Part of a small language model's weights.
Size: 13 layers, width 128, MLP 320 SwiGLU, vocabulary 1592, 4.77M parameters.
Architecture: RMSNorm before each block, no biases in attention or MLP, normalized queries and keys, ALiBi, shifted keys, value embeddings, hashed n-gram embeddings, skips across layers, capped logits.
Training: a variant of Muon for these matrices, 123M tokens, 7611 steps.
Each number is 500 + 40 x the weight over its row's rms, rounded and kept within 0 to 999. Layers, rows and columns count from 0. Numbers have three digits each. The size before them is the row's rms in percent of the matrix's.

# gate: layer 7 MLP gate, 320x128, rms 0.227, rows 47-166, columns 96-127
# up: layer 7 MLP up, 320x128, rms 0.249, rows 47-166, columns 96-127
# down: layer 7 MLP down (transposed), 320x128, rms 0.105, rows 47-166, columns 96-127
gate47 109:502568497470597498480486499511504573508501513504442510555508578447541510508474460526533475503498
up47 113:476502542488463435383471523559458497497496474520488513478467480497533492548499490569529503458546
down47 110:475511518502595543548486567442530511475529505500495490567491488445567564492493507451476561489474
gate48 097:541524484463461458503520479438462425484504508520509527472503395473533445501472507535491436505491
up48 096:595462489547523449549477462582510489445466534559587517525475526529533580505480439523510513502418
down48 098:440531531536460553509466564493431503508509535488511500603452512529529421505473505536574562486506
gate49 105:508526551513461497543486553483549504469494491460506519530468527471474406423505513511541461533499
up49 092:510504557491517467507556523423513538522462582482516493474506535416471463483507490449556486568570
down49 100:501532507503485557534507468525610530496537459490500453560490548438511549431505476502514532473484
gate50 106:532525518507553547457462564506427552534530475464533540482485497443497512562464478452544534512481
up50 099:485464497438459533548525501471530544457452460557486489469489510404537595467477456582463512497482
down50 100:551462455511517560514383501383538500451501570476441526520508488490533511438562498511573505489492
gate51 102:540522534490417542441473469518448479443486519473442475558495502524481495502514513547441453519441
up51 105:454458499492504420470517465538504456505558504513542442439531506508500466467501515574421471485577
down51 103:474558527502468471528544537403493498495405432540509543494493493548522516513533523459529553474533
gate52 099:502536573517494473485497465548414503480481534389534551473476506478492468502469467550529497548495
up52 101:451539531495565508513548490504479482560460437503490532540521500505491513486587521447534489496513
down52 101:519588507580460558604537488474521539456592464577518526498523483438498446483475445476531481509530
gate53 099:537480512522519522511574542467583563468593527485464450528447462473480513531519560503454475437542
up53 090:544471525523512553499547498508517460597526488479443466495475487505446483550526470421510500433501
down53 106:539485494545543503595520526542458522568478502453473517499525523466432485489547426485410456467466
gate54 101:452518461439561554525541482506507554516513507539495493481468513453510506490499474553552510537499
up54 098:531470505476545623538568485510511515473565433516542494500503505549437533498545477465487417490487
down54 103:495557518465517469585456479497560439456514538446502472411512435518480527516478527513547519517442
gate55 101:447463580489498559464467549490475520540495456515502460484481509520470455486413465479470472525489
up55 099:539470498472489476452487511508497437529475518508457563509480522549503453553477426469466562600491
down55 099:552507472485484475473552523527493504459543498457586465476609559446479567502508449594509440556523
gate56 097:526471557544491533477535520518467542490523518534501502511443504519442466549566561421496580496534
up56 099:446469503476439513538452449510501517476492535479452472578506515504525515517534548532580435500448
down56 107:535493488473520482475503471510440493534401542540511485475460487452475482546523513497511561494522
gate57 113:588481544498495488469534531465534548496447436468543529535515501492481449525519524495477451509494
up57 100:522472439511497501521491466513467478503484470460556470472598453520492504490492512532499523510459
down57 104:562461489536511482576533431451557569389501482563501487502552527486475560510478523440526471518462
gate58 100:500514481504464532474437506476489530506468496495536496535533499432432481545480466470499530519544
up58 101:481513507595489484551544519528539552471522452534515462509516484461503491487464556424522526511383
down58 103:525482457587503546513496387482475449519500515570501443506565491587420572453503458450496508421438
gate59 096:517494448518496516506428510451557469556490478539520457491579465498542503468469502537547479542518
up59 093:505498451501441501483425516481494456472501474475445562490473522469530523451509454455454547564540
down59 096:498501502539582545549437514486494554518499495529536508523538491639489528485491503536547558501444
gate60 098:523497556532433530509470536465460467583496493591472583545547514478482493556564482470541483535473
up60 102:505519462542527528483496531494481484430554515563505515528552487502512498550410460533521507504459
down60 098:476516508494491414496483488568536485504496471495510486482556514579434454629490487501498510518501
gate61 109:420452479578518506491504437443504473471580475560480501533490452495451605514529500481460541488524
up61 107:504443553471459423500533516522526495447435479484456485478596523543500481431490460492480516518459
down61 104:529438486515452472596541512533523504597491472523463517527519534518470542437468454488521537513530
gate62 099:457468486496469492478520469479518452513422548532416448461475505501490505523484418475456507499466
up62 104:538497384444538445505499490531480490509498458526455528463606504454511444474483478433550516439468
down62 101:525461523552530572532468540528565496545506519469517542520486530433505506536443500457519472504530
gate63 092:509472493440530500606474510496508451556593457532519492483505468446523507474489512538512429428523
up63 106:535459441554494424562499510539459519522506560489473472533539584585512526558528411563502538455491
down63 101:506543426484504461468566531504574478457572446435523562487452494529461481498458498538602519533440
gate64 097:548499489564463519510457538480540444539506485485517435477510463519520476572508601536471436550456
up64 100:554549462487474450449496437464454558495433478517493560493535443505532474485598443546428501410554
down64 101:493527445405554474518471490496481445536508552396580482504467547520482494520482448489553433493484
gate65 104:445415486561467471528435477472492454563557495533446500528466492495504460530445544537456576461475
up65 104:514536587473452498503521467525478477508450490456487541484486540417498523524501514533469486528469
down65 102:559488541559542540533523499532531549445440492528469502490462466526459532471517519578486508525425
gate66 105:459533530528598542499505506504477574471552477548398470453537506444508491381482501545480503453522
up66 097:468536463531453488526539434524448443460467532440501471457525532435520396550591545425483439542480
down66 100:520471489509439501460503466486556470505498504517533541465446438532532534518494485510400470463464
gate67 101:547458483523560436501471485506424544492498538515517461429499490503462476468445509541545464458514
up67 101:492445496512563544531546474560517540492556472506456458490474490476426533503517497468453482540518
down67 097:515464437489439541449578472458414503624534575437534497483456514441450511561565491539438513493522
gate68 096:511537463520506519481391518504526447450475550410487513525511504502407454524488510524481465547547
up68 103:584555554514446462516520523458443567493463496517414522505493507588593519467506491490438516495522
down68 097:447479517514468464433529482558445500466486499520416552542504476546449533439480499475511552464528
gate69 106:599427477472478518433556565471504526444504450502449513522522562399437477481470542460496480487438
up69 104:488495579546525439515512451499478508486488515504493420548522550594562487555541497478534525523510
down69 101:500473500458552490532540537503540483520513477525494531395537468462521469551472440551437457514456
gate70 091:557457471552527524488533509447511461504452504485490567514470593548492479477488512596511527454541
up70 098:496481427493503454521431503553502436555508541628530491466472477487481520508557593566497538491477
down70 098:432421511568464482453581509551552551553529481449426534531540478456494556453443453424555492544549
gate71 105:486489517540502522496447520567465502447480472589495429505465437434476551499516496502481447523532
up71 094:495536416476541471491447491444478420528492546498493491514543448524462467530486453480433562477498
down71 095:479555491533475501552535508535542478511561435582523473584504511491525535485460524517467511455446
gate72 098:520525459502519509440535421525595502462469502428499493540449553459456420576554484534457494470529
up72 097:573584528512438535552528485563479473416506494440514533589525456528424525440479417504513520494502
down72 096:516504500475516537431479560526451525540483517490498471479531422559556493491485441512468439504476
gate73 092:472486511548460548480544502509583477494488531566454527588507491482397518461475569498546538490494
up73 086:504426499523486510464528495525459508504540477531506500496436459563533493499510481507473523514500
down73 090:575489546445517556514506520512481476492496493494541467481488546455510501457581492516497462468566
gate74 101:397473499502509489504475571579559516459484471515422472414483458580463443503491449434534449418447
up74 097:438517517511524452463456544619510559536446449517509506493520429528494523471497448485512462501553
down74 103:421437507472468511470574539557489501486567496540438539428536398592446573506530537546519498473493
gate75 093:445514534432493520461506488549522622452504499483523492513560481509515454520515501554453433491500
up75 091:447514545549486461556568486480516574453500447517513521492469455468435424527564531549481539441447
down75 093:496494474512548506505502487497497457487537489540505472449573455592466454429553505542472381476480
gate76 093:518543569541503446545602482473585552534489446463453544563517550540489507507441563427546549462523
up76 099:489537512461443484511540512495490517486425508502442453428489509507468479564436461494546572492514
down76 098:544462491443495520485482471438428501578558473499465469498508496513520479444513486511522478472483
gate77 096:472531473496517438490533537467488503547496499490565496545483480489375522415471482456515476550525
up77 102:527486558522491527417471482460463511491555588509573458510579429486521482521541463493504525600553
down77 102:444511510510478597540519490478477458511528515435514472448453511524571589532500546433548491469492
gate78 104:565505444512462485443521498566527517483477454519472489471441513532548508494448523482428463504551
up78 105:561485469538500541563486576540483496485513461560505586550524428459497464498500494492458453529544
down78 112:506549504495461560493526517519521352403531541546515426550596527480525474576485493524472476528498
gate79 083:460512525516538498510532514473559557458503502555481468510499517564517462611563544517508507618476
up79 089:498451442589500516574527423493482528539515477449531508501418496506450532455504506594531524424464
down79 085:447478461432513483431469562529452474473457499540464531490548519541517398554509424482491466555505
gate80 100:509588466408529456391562499482472495483445502503512509503522545408479474488515543550513475453485
up80 104:483485503473552537530507502506495451482411446505539546498552465495490452497539481486438544470538
down80 108:476552481488489422530420451486521516476503473476511510530492452365529481516391462453544521512456
gate81 093:466420490447476507524463509438484447510463553495479514499476483521463498473495437569389474441526
up81 094:489521554496568499507499549555469438485462546526445480534560467490425468412522510500532507446549
down81 089:531507491438454524453483474463465541530542581507489472573533508571515519561565561547430541545576
gate82 095:527493506493554449486542468460407490528453516496559576418535513503477481432446437457539514497437
up82 102:484508555526461456484492468475452554507504587486522506478497459440561455537473532472472484534541
down82 100:515425546510505444524457483560500447528470559520498465545447432512476468435503511508494480496512
gate83 101:475465520595537510506496502520471451522514513506536490523542548464468522399536501486459522493551
up83 096:469496517497517590527535518457512535530505419498475457588533437603488458480481477506416493487549
down83 098:498525518510547406560554520517442524491524479496473465507534518444488495565594496528567544509520
gate84 100:452397521484485515494487469520582478509586386497444474488514489557517513485400483515557548440516
up84 107:524552453483494533485522536521454479482447564459519414487518531518459541510520453526531479433461
down84 107:551490479521483478531495516435518511536429530558570457555502530493476507459432499556515451461503
gate85 098:521504500503584488517571462475463503527487544521511430471488530471520545545523491588483512473497
up85 098:449509485564514549533448485520534467418457545534479516489561486484490627517467558473534457496499
down85 091:463531567592525551478455444476465537557453450472474580467481482490473575533526483508477501466507
gate86 110:484550495499459455494449483553517431545476526473497460484619537483459571498507525424466507470482
up86 112:484514527444484479475444460478522481521512545487560495448517523502482532477465552467473510467525
down86 108:494533417435486500494529496428505534459519553468506563524495493533525448506498524512525462521493
gate87 106:392560535509497560562463487450517501445534465511506431549437442481438536576463513485427505487434
up87 095:451524516430504528528477505570495493510460483569507526460482431578523459497487475472424460498517
down87 099:506468504550480472493501505463540522459498443482481507511515526436436549522493570496511433524499
gate88 099:459472538521447515537492516518539490495512488458523517502511474519544549534422505547474540481529
up88 093:484453444479518515572467523527518494496479510550490448423576495503454501477511526489511513433453
down88 096:488421499494548452477429516557513522519516450502453450457442490579380508460459525565572465495496
gate89 104:490495494455458534457503542554528500573521516500445506476402429412488516465463445438466572393461
up89 101:458488546515521420502508485532442465396536493548485469413483549565542549528510519434505483454488
down89 103:522487497551376525502518443571494533435442503473479465501495534491431555487469465466497495538482
gate90 127:631520473494517503487467446550488483612456489520492509544466521493492554478501462478457472574464
up90 122:523418474480494564476535453499462472503502570525508500526532446486468523567522484545493547495433
down90 115:473553491507420489490490606460455466521505487479451455422519519515524455502510500472544535482444
gate91 108:504541498534571466469542476493458536494570492467495449507508531477541463578466521502522458431561
up91 102:498441428557502517536482437522448568400498456466463534489495549488506519509498476482484451532530
down91 105:537509489509452496459501518443503469494487559407556499526449520596522507463580518475461488575463
gate92 108:481509530554425523535450500502530547498483427493505535451469525469519445476518516540485583518521
up92 101:433453504558514503537541537454556526489511456494525548449458557487453495493408568510520542543485
down92 095:481486457506464477482449550514497453493560503514495489489549474532551550526534506565543528510505
gate93 107:558449481520528512463469504448511493482447511509506482519511520531542469506485519527551477638491
up93 104:491506467483423524494517481511546465537465462550520465479495528518496530530520478446416481488497
down93 104:557532473542446537518633443512509514456466495507441464443501472475483487568515503560515489447520
gate94 106:497523450513531490545508481544532520512514502509504457474496520491486484533521493535489481493492
up94 103:442498458540533493490496480522507552509526546478503544487501451565568565500468460475529472481476
down94 105:532446527440517486462534478514427417546403538514489528470517423500478554487513500508561597502479
gate95 094:525442476520525505478456481577433518525532424501527467563514460526521488548479560488480549545516
up95 106:528467494453525540538533515460489467470489440518507486446527560560487506517525583474469510455494
down95 099:531529472460534509470510495552544452544499507538532548454456482447500491541512552507510477497539
gate96 092:414496472498546482490492449580615507545523531505567509439497461481471546479537474412508561536541
up96 084:492506505514418510469510580441395476458472460491441482527466517559473474494543491530504423442459
down96 094:520575542473473491480543467479531469478458532439453511525511474436450436527443425509527424498484
gate97 099:497428524477520508493519521548523500556482511451455503462436508463492517506543520443494447516537
up97 097:518433556547470542529576490489493457479451549472494512497539491517506480484494461482534478493510
down97 103:530530483509574469578504476512447502497532520592543414558514514543484576546493478495536534476440
gate98 091:415503518488464501523534476474494582498523429516462514502585531478468556547414495472548548504533
up98 098:490476640527478494565511547533539521512520546484535521529501486547482447510447470477505519472497
down98 094:515467483533435534521567519487522486457413479513419509565469527463437528533521527497499478546541
gate99 094:463522528525549521398514514502473531541523487517498430625531505495512455533506467586484559452531
up99 111:503474491542554554549545506497532490480486449454546545501519464470432519519459552489537476533529
down99 106:450453549553449546590536446460555509408538479407510507495460470412538449513477501533580507518571
gate100 105:486541518504525566515452540484430503565513469469478503530498527458524476466519473557558507492521
up100 099:555511421420476513475503443477466479527600500540430496481463473419434506521527503486495504531489
down100 102:445565599560497425484430519488467562494422446438521493541561539512487488490526500479457517531509
gate101 101:479560584480533538501472443415533469517496555487439406512566504419502516540472512516527503448485
up101 099:475507497524537549478489548536495587503537531525466472485469475511504513478410489490479581590489
down101 098:554492425499442503522472569546455471536512521506499586493531479483487535477442464513515546526519
gate102 105:557506523438473400510498525424520534462419500506539462528499526440518535391502469572465494473441
up102 108:437574514495488541497509469586489499495489508446453454439521506568461545569478489487459447499470
down102 105:521485489535532510520578504459531426491515580443540541478544570518547438575432488524499436552479
gate103 097:464416461511485502526483484454525499499436457519525478555487450465511466576486482426440429487412
up103 102:468451549574476493509510426429593475491564497500601464552432506420507501519553504547489501484538
down103 100:479481459411466510484545451459516435439422467496439538428513504507491532577503480432571535563474
gate104 100:471500478485479480463524501494483517485514480519498445558567484452499488566549508506463544468474
up104 099:496509396530426443536517399468494505497471505478533509558576498555526541473464532462483468501503
down104 100:428490483567541540453459529526481506449512455466571473540431426491477468535432447473477502540458
gate105 097:485499532595472530474501462483516507588532480464570479487544481463515497419538443527452517489514
up105 099:530474536484459486449478381548587512454519476457460520492491486507505455589520560499489494522537
down105 094:453558530515526520450504502563509493584548457566516472478471489488467560409507445493506518485557
gate106 113:492470526461522543559460481555500497543520475503516510533500460501498488567471485551466474395496
up106 101:487463498486530484494533475493542582475441482476461479612498501570508498544449387501535484503526
down106 103:553435499485473523507545518548588508441465513516517531539514444502507485506525525569488572465563
gate107 094:525481492536481508556457500451332552511512535488507545541437558493469532479473429519488503460533
up107 105:412484413520475465484541524481566462473480521541515493469543417475461481541570445491520484494529
down107 109:536523452471540473484510518481469483486544517507448523484477484320520463520488442552512573551437
gate108 096:522468494541538495473564543500512588484495449465530463558486485513496472497508507530481473541587
up108 098:528446482529459482521478473530472453422495485489414456484537512464537574512479571512520554495511
down108 095:502575530477540480458469546454481491537502445466522467523523551450469515519433471485426466505471
gate109 099:495496469462458490455555468512527491467487449556512505514502511518437474469543548456504443465484
up109 101:481496549474514586465505473546489490547509456436493523500531507533505422484484451465524475477545
down109 099:459551528461488455518473535545466560454539534435498453463563480539428522461515504447494527491481
gate110 105:525516517392548487542533490565510578509497470457454516527567499507512509476488533532485497496514
up110 100:544431562466499496500529526501495449481447498524435608497440431453528532419570499477540495511431
down110 096:533524440487447476559479486484525500488502492464583483479494421513524392480551487471536511472460
gate111 093:566502482354556539554561425543495495536500532471474531497448527434494467518522537534511481491492
up111 086:471484546610451399506449519449512522498523493498494507486463459430493580448466480442456477505422
down111 097:578518478483537491465493525465517475493404492462484467473467532401418491568420464531470452522535
gate112 100:460513563457516520442588479552505500505487525449547483430505483504464433545436482535511506481468
up112 097:479451453486542500477484491487533505458391546485503465501448531466515492475494440476501479536453
down112 101:588464481525475480524569507475437443464532570510575547492431569502473463533467470452484516512537
gate113 103:515533454532467490473470544459524492577415533505493503505511505462446474599521515560526468493470
up113 099:518455519425455548513510551451470448499486501527550536488517463487507516511509512507552488464523
down113 097:543429511516464545464510486428477511554575536431421551523591491524518512555529461430496440517549
gate114 099:509543477460438577554449488485473513466434514560518497588523444531488466461482551561463524478497
up114 100:506466465435478531578457552552484496537469617499453486491497466495541420533466542503516502547586
down114 100:498448478487512455535525515428438454522515515487495510443502467446498457541555544419494476499491
gate115 103:505512547490569435517452491492463515494544552478491442513489480480530463510493449434494563476496
up115 105:483538534555514489523418449526505527528506540498558491512525471535492431568496473481525496557418
down115 099:561536408466510505559509529448553486419492505423439462543465495527460387475497561522487505506507
gate116 109:505516489483554423466518483464498578503512478506493630473504556513520521469522429454505507441512
up116 099:481517492442359594504515429516465555501519509536531457536478508421501540469482526535469501496502
down116 100:496424520580501450470419483504530517534460476484522490507505452523513445513467503432534472418515
gate117 099:489484461487461461471460482486494498482469540516550467453506467526414497516457473504462439518539
up117 104:463523525501542506485559495509505543510534483449454411542478457428538516388467513477508525466435
down117 100:431516421517535500567525508487530453429497578532438492438491493498463509474532575410492477517527
gate118 091:410470444472499458462472522477478497475484528543558472527514506471509445535447520489569467398545
up118 088:476518527493450520521432540600513516461533556491532457521512424526453483479438482523538448530510
down118 090:460525436484531531499487441541524499438531549547485474546475503517535441515422498483481490448532
gate119 103:511436477509454506487448432465450454541525492475521537518514531538451498489550509476548550494500
up119 099:510536531467563495470532534569427513563439502472563508563499503490542566497404422480494530530509
down119 107:599447534512449537574471518510537517456500475492484448477418478645503480502518503461474584447517
gate120 106:564527489495461487498558556512501495462474525579417505559482438507471469481495403514499499482472
up120 105:528503457516507447490512558532498521467463487472441457552553586554509478511501451497524521487425
down120 108:487524530469492406498537517481498517439411500504487542479493552462544555557499392550457517535534
gate121 095:497480482421505466551523449525461497530502509503569411446496555496502433558511420574505483464522
up121 098:466419552468526460576608438494535534482469522485570524463519473521455493466546504467489492508496
down121 099:517536459516497564447447450467556528469445502558545511423533522465569517462423496581582506556494
gate122 107:517485496472585429497563516548535490446538520491478451480464500554559464503510490498466498500519
up122 104:494558483508451480531501562518484475494444511492476515491429556493537480440471451502514521531495
down122 112:527516614513455453502466472583477497529502529487562483472510477509494468448521598561488503521539
gate123 096:494495526508492493437543437530504465513457550509471524494480575461563455473469471489477497463515
up123 098:502428517507440500452502409543424532479475522540493438513458560455508510516506457419470465479474
down123 095:469588508486505573408494489469491468494498446516480438516591451530486510542562470460471500517450
gate124 104:552475492464516506537508516518492527445497548485515492450503510458489494477491497428564494563483
up124 090:462507544484558434561562511557504525421483513486517537502450502422501504513506433529430578522436
down124 120:493505471525447480450482481459550483576489471524505506508509536578475511451455491583462515453518
gate125 099:496530410422619440512532536549496536508510498579592465459558469555453564474498559470528507531584
up125 087:489477538589486543524516478503544485418462500477508536543527575445499462459570488595469516535462
down125 091:461537566560495518538458471450550528492521424480411517490417503458462504489519445469610558535503
gate126 094:581467469510471471448433544548502516490427494464450522423477505413445529550488498460469386415539
up126 104:543510515466524536515473481504484464611483515601461499485544458511475481515520461542459603509543
down126 100:507535481512498503551433488559509430466524463450496558522477513580390533487503455434485469534478
gate127 100:557487546502516528563507503510547470541523431515478505462502518465534560501532448546560528539552
up127 102:545523528442494468422490574466500491432461459511462526522498553461486476473452588509491481512481
down127 099:484521498547466507542477472473496529454551587482461480519485466500494530424487463576377498498477
gate128 100:554469482466502529512501434475515497450583526485492515562557465458463486506481535495401524545515
up128 104:529512441573465502535589525459520477557475558474468508525514615504443506487586522538496464412522
down128 108:502466494492484461467491503485546453530483458564426463557504487525502494491488511519523508507495
gate129 092:504501580538489445463519497497468494488503489535475497476490453494516573473470501543574560503483
up129 101:511490472504425511501547469488488431594495537435463486491487457539499481530417464419464511507447
down129 100:468482524510496557441464501520523445582452447448462566468494528452571486510457537541441486552544
gate130 095:532495449461544500532437493447499480524544568505545488445561452514475467533560463467486502447517
up130 106:460509458432428501544549472525475494503542585474549475438539568500499467479513572488457516413450
down130 104:593530484556487472481476477492501486540489495552541539527475478467524430510472455451527485537549
gate131 098:445552514515453532498549496490455511509464481533536457450516526525415473501516547536389475491489
up131 095:491482539467412499515464467484539526495508472544536502582492520469487446437460548577523484528554
down131 100:533482483461444502517485492509502521474554489547465507461472495545470530496536465483527505446507
gate132 105:410507475448500455456496452527543416473477450434546455430472519435479430538488568530478483530576
up132 110:517463564501496467526512430457489483484522445548496490505606534579580444520506485504520549561547
down132 103:542495530461563532514527489460459481459506455563443577524540451509497509478557474537504449523506
gate133 090:482590522549515564427420542506545461575462407499514502489469429516503483455492541455504485459495
up133 108:575480469487499479500496504542536498517547465538496460504480438535476489547495501408521523527522
down133 096:493509493520509521517466476428532549487466585587458531530536593532497495534456548545452566462480
gate134 098:491524487465556455486413522441491526539567518495519436500465488448448428480435478376475485466527
up134 107:538531499492468556543560551495414450470464514564411518475463548475547490429518505588544485505582
down134 097:494523451573450464459465482498495585528476441544471452519431504509444477496511466487507507489475
gate135 109:525523500500452464460484494513520489439518532426442435493505495457471482469488521464561529449472
up135 111:549540539541455485428463570469455546579495497520550472559425460542436575505428475518550436554482
down135 110:514509528446565581527498476493521448441531514505474497497537441590446506486422546572532435496415
gate136 100:450478479473472490485485542467576454439511502549489491565528453434528468493450530477452508509558
up136 104:496533543531488465561564530545509524433541508518488487480556448506473425556461576454473484504477
down136 109:502499458480488551566523565424473475423535541446534500505516450417525599504512520483445492501493
gate137 102:473560531481521446518514526582508535485563487518493471476491501542402508558466483557475518572560
up137 103:466497565547516414534552438472472532513518511428570471541551544542516445505537549487508552498524
down137 094:573507488438544543499465565525439508541505528508444472474481540524510521506443425484476403551484
gate138 097:568418520501450466441574551546554528531462480535535474564422483480447553474500557476471540505471
up138 110:557494475504461557499466500446494510458477478498592608464480509519438515497486480462537549545518
down138 103:442521479468457526592485556517526552474577535538487522484578534536557419542454577520514484533536
gate139 096:494503413494524500594517535496524476521559503538540508490469530509522452517526530499548498544540
up139 096:534487462444526517565527525501492491542476494526537503488534494484493454485511538554500514496539
down139 099:479541561453469485508515558534525504460504516476457476488536484495499517470489544445507451490514
gate140 100:504438528490551471503437481519551511557541487480460431572472508518423560520467487434516466536502
up140 093:432512431490478509574475513484558464497524488560538525489428577534495530463508465530478558535514
down140 095:585454453464485527430466464520449467488477472585528483547540565504486468553554506468492415438496
gate141 103:488619523400534577532490466488537497509515489521516481482538606461503522533552501458494506478503
up141 096:482495459502453411474458523532510488430468427499545493532485509490410457489509530505453524502496
down141 098:449549564551589417518474476502481469520496532572567468529552439517551492522559541476501561511479
gate142 094:514482529509456554472549505475471559495500543512478455481505530428503505525492560477545485517427
up142 100:495528536527478455530466544508513493574457575493526502537444503463500528456472540515511443467492
down142 096:535539458447451594509494466443437511594456509438559618558511504504495510471498454466493468440555
gate143 099:512455500516552555510500561554526449460526491534501558535534479453506502537517561569505533455499
up143 111:560463517499489454515554543459498463513440495534504514460520484468436485423485514487453417524486
down143 107:493471436500429431439490514524525500492532453434486511475483518606479501500480477441556518466530
gate144 098:539464420550425496441481497505514509493445530508475463518449472473493458548458512533558528479530
up144 106:467537523590449534497508558496471564498540529464507475402505524486508556465463509509517515508504
down144 103:507529521580455518465475484514454508521474488539525587551455517480521486433553539536503453441531
gate145 102:505442540527529547485510472470490566478546535483442490541525451494530506447526456493510552505448
up145 096:468559459523513528521535446500468490500486466514477440551498485376420510506439513486483520508520
down145 094:430484460493510487483547517583521538533459499520519552542483481383513559530493475521491451490532
gate146 095:523564462537462512469408574568515555522479523483524450472522515526486495463527454540469505455468
up146 089:491515471515549585533495576562520518469565501455501487521466454478503459474525523535416495487510
down146 097:534454477468552453520489483537485590518510491556553518457520514622527495496584485458481507548492
gate147 100:504557554443475542488570503472506605468468481509474506536506561518510547398470514491461490470476
up147 102:447528494469457559495589539506479528433496503483470520510475486496579550466470567503515490579447
down147 104:543473547466449508418535480556472481459476502490536451464492428497473525573529578487552507528502
gate148 101:481567578464572477482480539486499493451526462503417481520444526427506476489431463551601480548461
up148 093:436473478591402515483550539499503539491474462524538489435485560546532501493495473525526516515509
down148 088:509506445593526477480481544501474452488463453539484510494500480396485514400477554442595520441468
gate149 113:475460538514541570445466528451551498584483533482463504488470508423454497587477439442454478555458
up149 104:519503484466510507477556506494492466567533475530526481542463469506503460468482425515552536452543
down149 108:457500494463524525523520429504492525466537475526476486473420475502507456601541465498417552457572
gate150 090:481488552543488551541493445463539413564498488436440493460530510465470489503446456525525566480468
up150 099:511470508472425489471525487522533412517547453519513548480471523577524511481499474456557478490512
down150 095:479483626501486460469501479485505530451524463550514490507495484521506508507520516512545417490568
gate151 097:430456461544526566514455466516514392507498514493503460496506550497442550510497459490535505530409
up151 101:530498453567542538497513467487529479523521480506481464469473422570461587512544463494514496489483
down151 098:481462489533526531541557445561409549417427496449450489570570543456455504552514429509591510464446
gate152 088:544481521491518521514480521502481487524539496566496511548485519478525563537533523520475481446449
up152 100:439510530488547481471514493487475474518497508469503396435564506524531491554503478497554564481474
down152 100:538481545432456497528500553424517541450504443452494524525497552528458566540534501492448546475527
gate153 105:475441500500517475549541506479554492558477478525509545504450471509512500571482455523529496500469
up153 102:511563472532490486507492612493482559536477446459466523490506544473517500448524555548471478495541
down153 091:447453485576493434506538505505552538524455531483487480455537498522433565547459463429519503499535
gate154 087:476409487477509392498460556441548531469474462501544542451460469558512550454478489527532445526450
up154 088:496493489534484541491571525446624493455514534467511500514529496510484437483473527514463544461481
down154 087:454505552514416476487504558500427544450513487549469512416472511528491534495476417521546493502536
gate155 106:627515474563545476574463528526526476446485492469492451456488536509479464510495489592484460494520
up155 094:546463523524468488473464441458486516480540501496540497518533508560434467549496559502510545512456
down155 096:523534545557539456482501421509562486500589523497516536457619528469487475489540482490462490502439
gate156 098:498499462522484523536424528546475503499488483547474541515549431453446474460519510481511467547493
up156 097:492565536475484544518438572505444495536519524461550457521461535500428509503537535424503442544421
down156 094:505437514473423512454530519450496455450508496544464471510452560546544538508529461557437584490580
gate157 090:539521442491567516520512488498499569482522524470442471605489448522503506432483439478478487534567
up157 081:436484555475427499478494475498500447497473548511490537473481550440535489501545509478480457477460
down157 093:531473494487502525486483556477511496431479433493541503586492547386537476447490534514401552504433
gate158 100:538487466439536510408500469489515488561515469484471578483543513492510480423486541520457499569513
up158 098:386507463549492467605470511506544542489441501519483564505502454443460480420480491503409465541511
down158 100:470516482470525570500506493436451414459528563469475511451520526477457502434539556457512491531508
gate159 090:522449519454450506521492442474500508495539480530474556532503423482505459497507511583480547481514
up159 102:501469506498537445460481470562516451521520463551453547516513463486545490499541570504498579466506
down159 099:494568465543471483467518532459543527471495564525466461562493480438443479494494445497526444549528
gate160 099:402524462544487507521498470477440484440510531496540508444487445477521506498537544483505507548525
up160 093:450488453452576558474514542475514546598430543482566471471459424495442508506557499534492493516500
down160 096:532498511542534485476456431486444477568536516495481489487487444468537556531569463436583510473432
gate161 103:418479523527502476446522453482517521434480501520586542579501571505499472478603484512498519533495
up161 099:523503459552452483529461480512519449510491471518529491501553513524528498530566536551570561451470
down161 101:478478541505485505565502510487535499415500523533480513484478421586421552539482474537481524432498
gate162 101:493478501551440481545519504496439440551528532456443454520528466497494489460490410504475480493513
up162 097:466510447440552570471533553445475462549553517493535514474498519517514487527516427533559480435471
down162 098:545536477463480605533456500472503503515442522492509513457452509507523428436552508520554485550462
gate163 089:538502449434535468459519529565529494535560523477439495476504502468508488459528451508510438465484
up163 092:507523498453519508520492532500550514536495513432519490506475469404503518429508541532549592519526
down163 089:492521589517486565461496412470461449461484489498443487462503545599407413587550455439487496517487
gate164 098:484559420514526513552473500463546491518526444475482493510460629491523472461527509552528499531488
up164 100:529451545468405534447436506544503468456439498480475545520524482425432532486494492442436496565443
down164 099:510448559470488486462610497475489539481507549498573524515524451483426561575452476508430472447520
gate165 101:532484479527495556489476473522497452540567519479499452465418490529420530480493533461545573507520
up165 100:449441523516553517487517551517434517480501477517455423508470494511525466524496524525545473550487
down165 106:481552464485456414573509470517488518525476507533545544482533463451575482495529505472506487443480
gate166 102:403495453488512523502492501503486399529517474449442521549462509538494503523537495480524494517614
up166 106:453543476486468538511454509489467466470485462533514571509517437505477460503494563579467504560584
down166 101:470476439507503567581448501520514483527549445536503498490508520605560541542472438481533544480482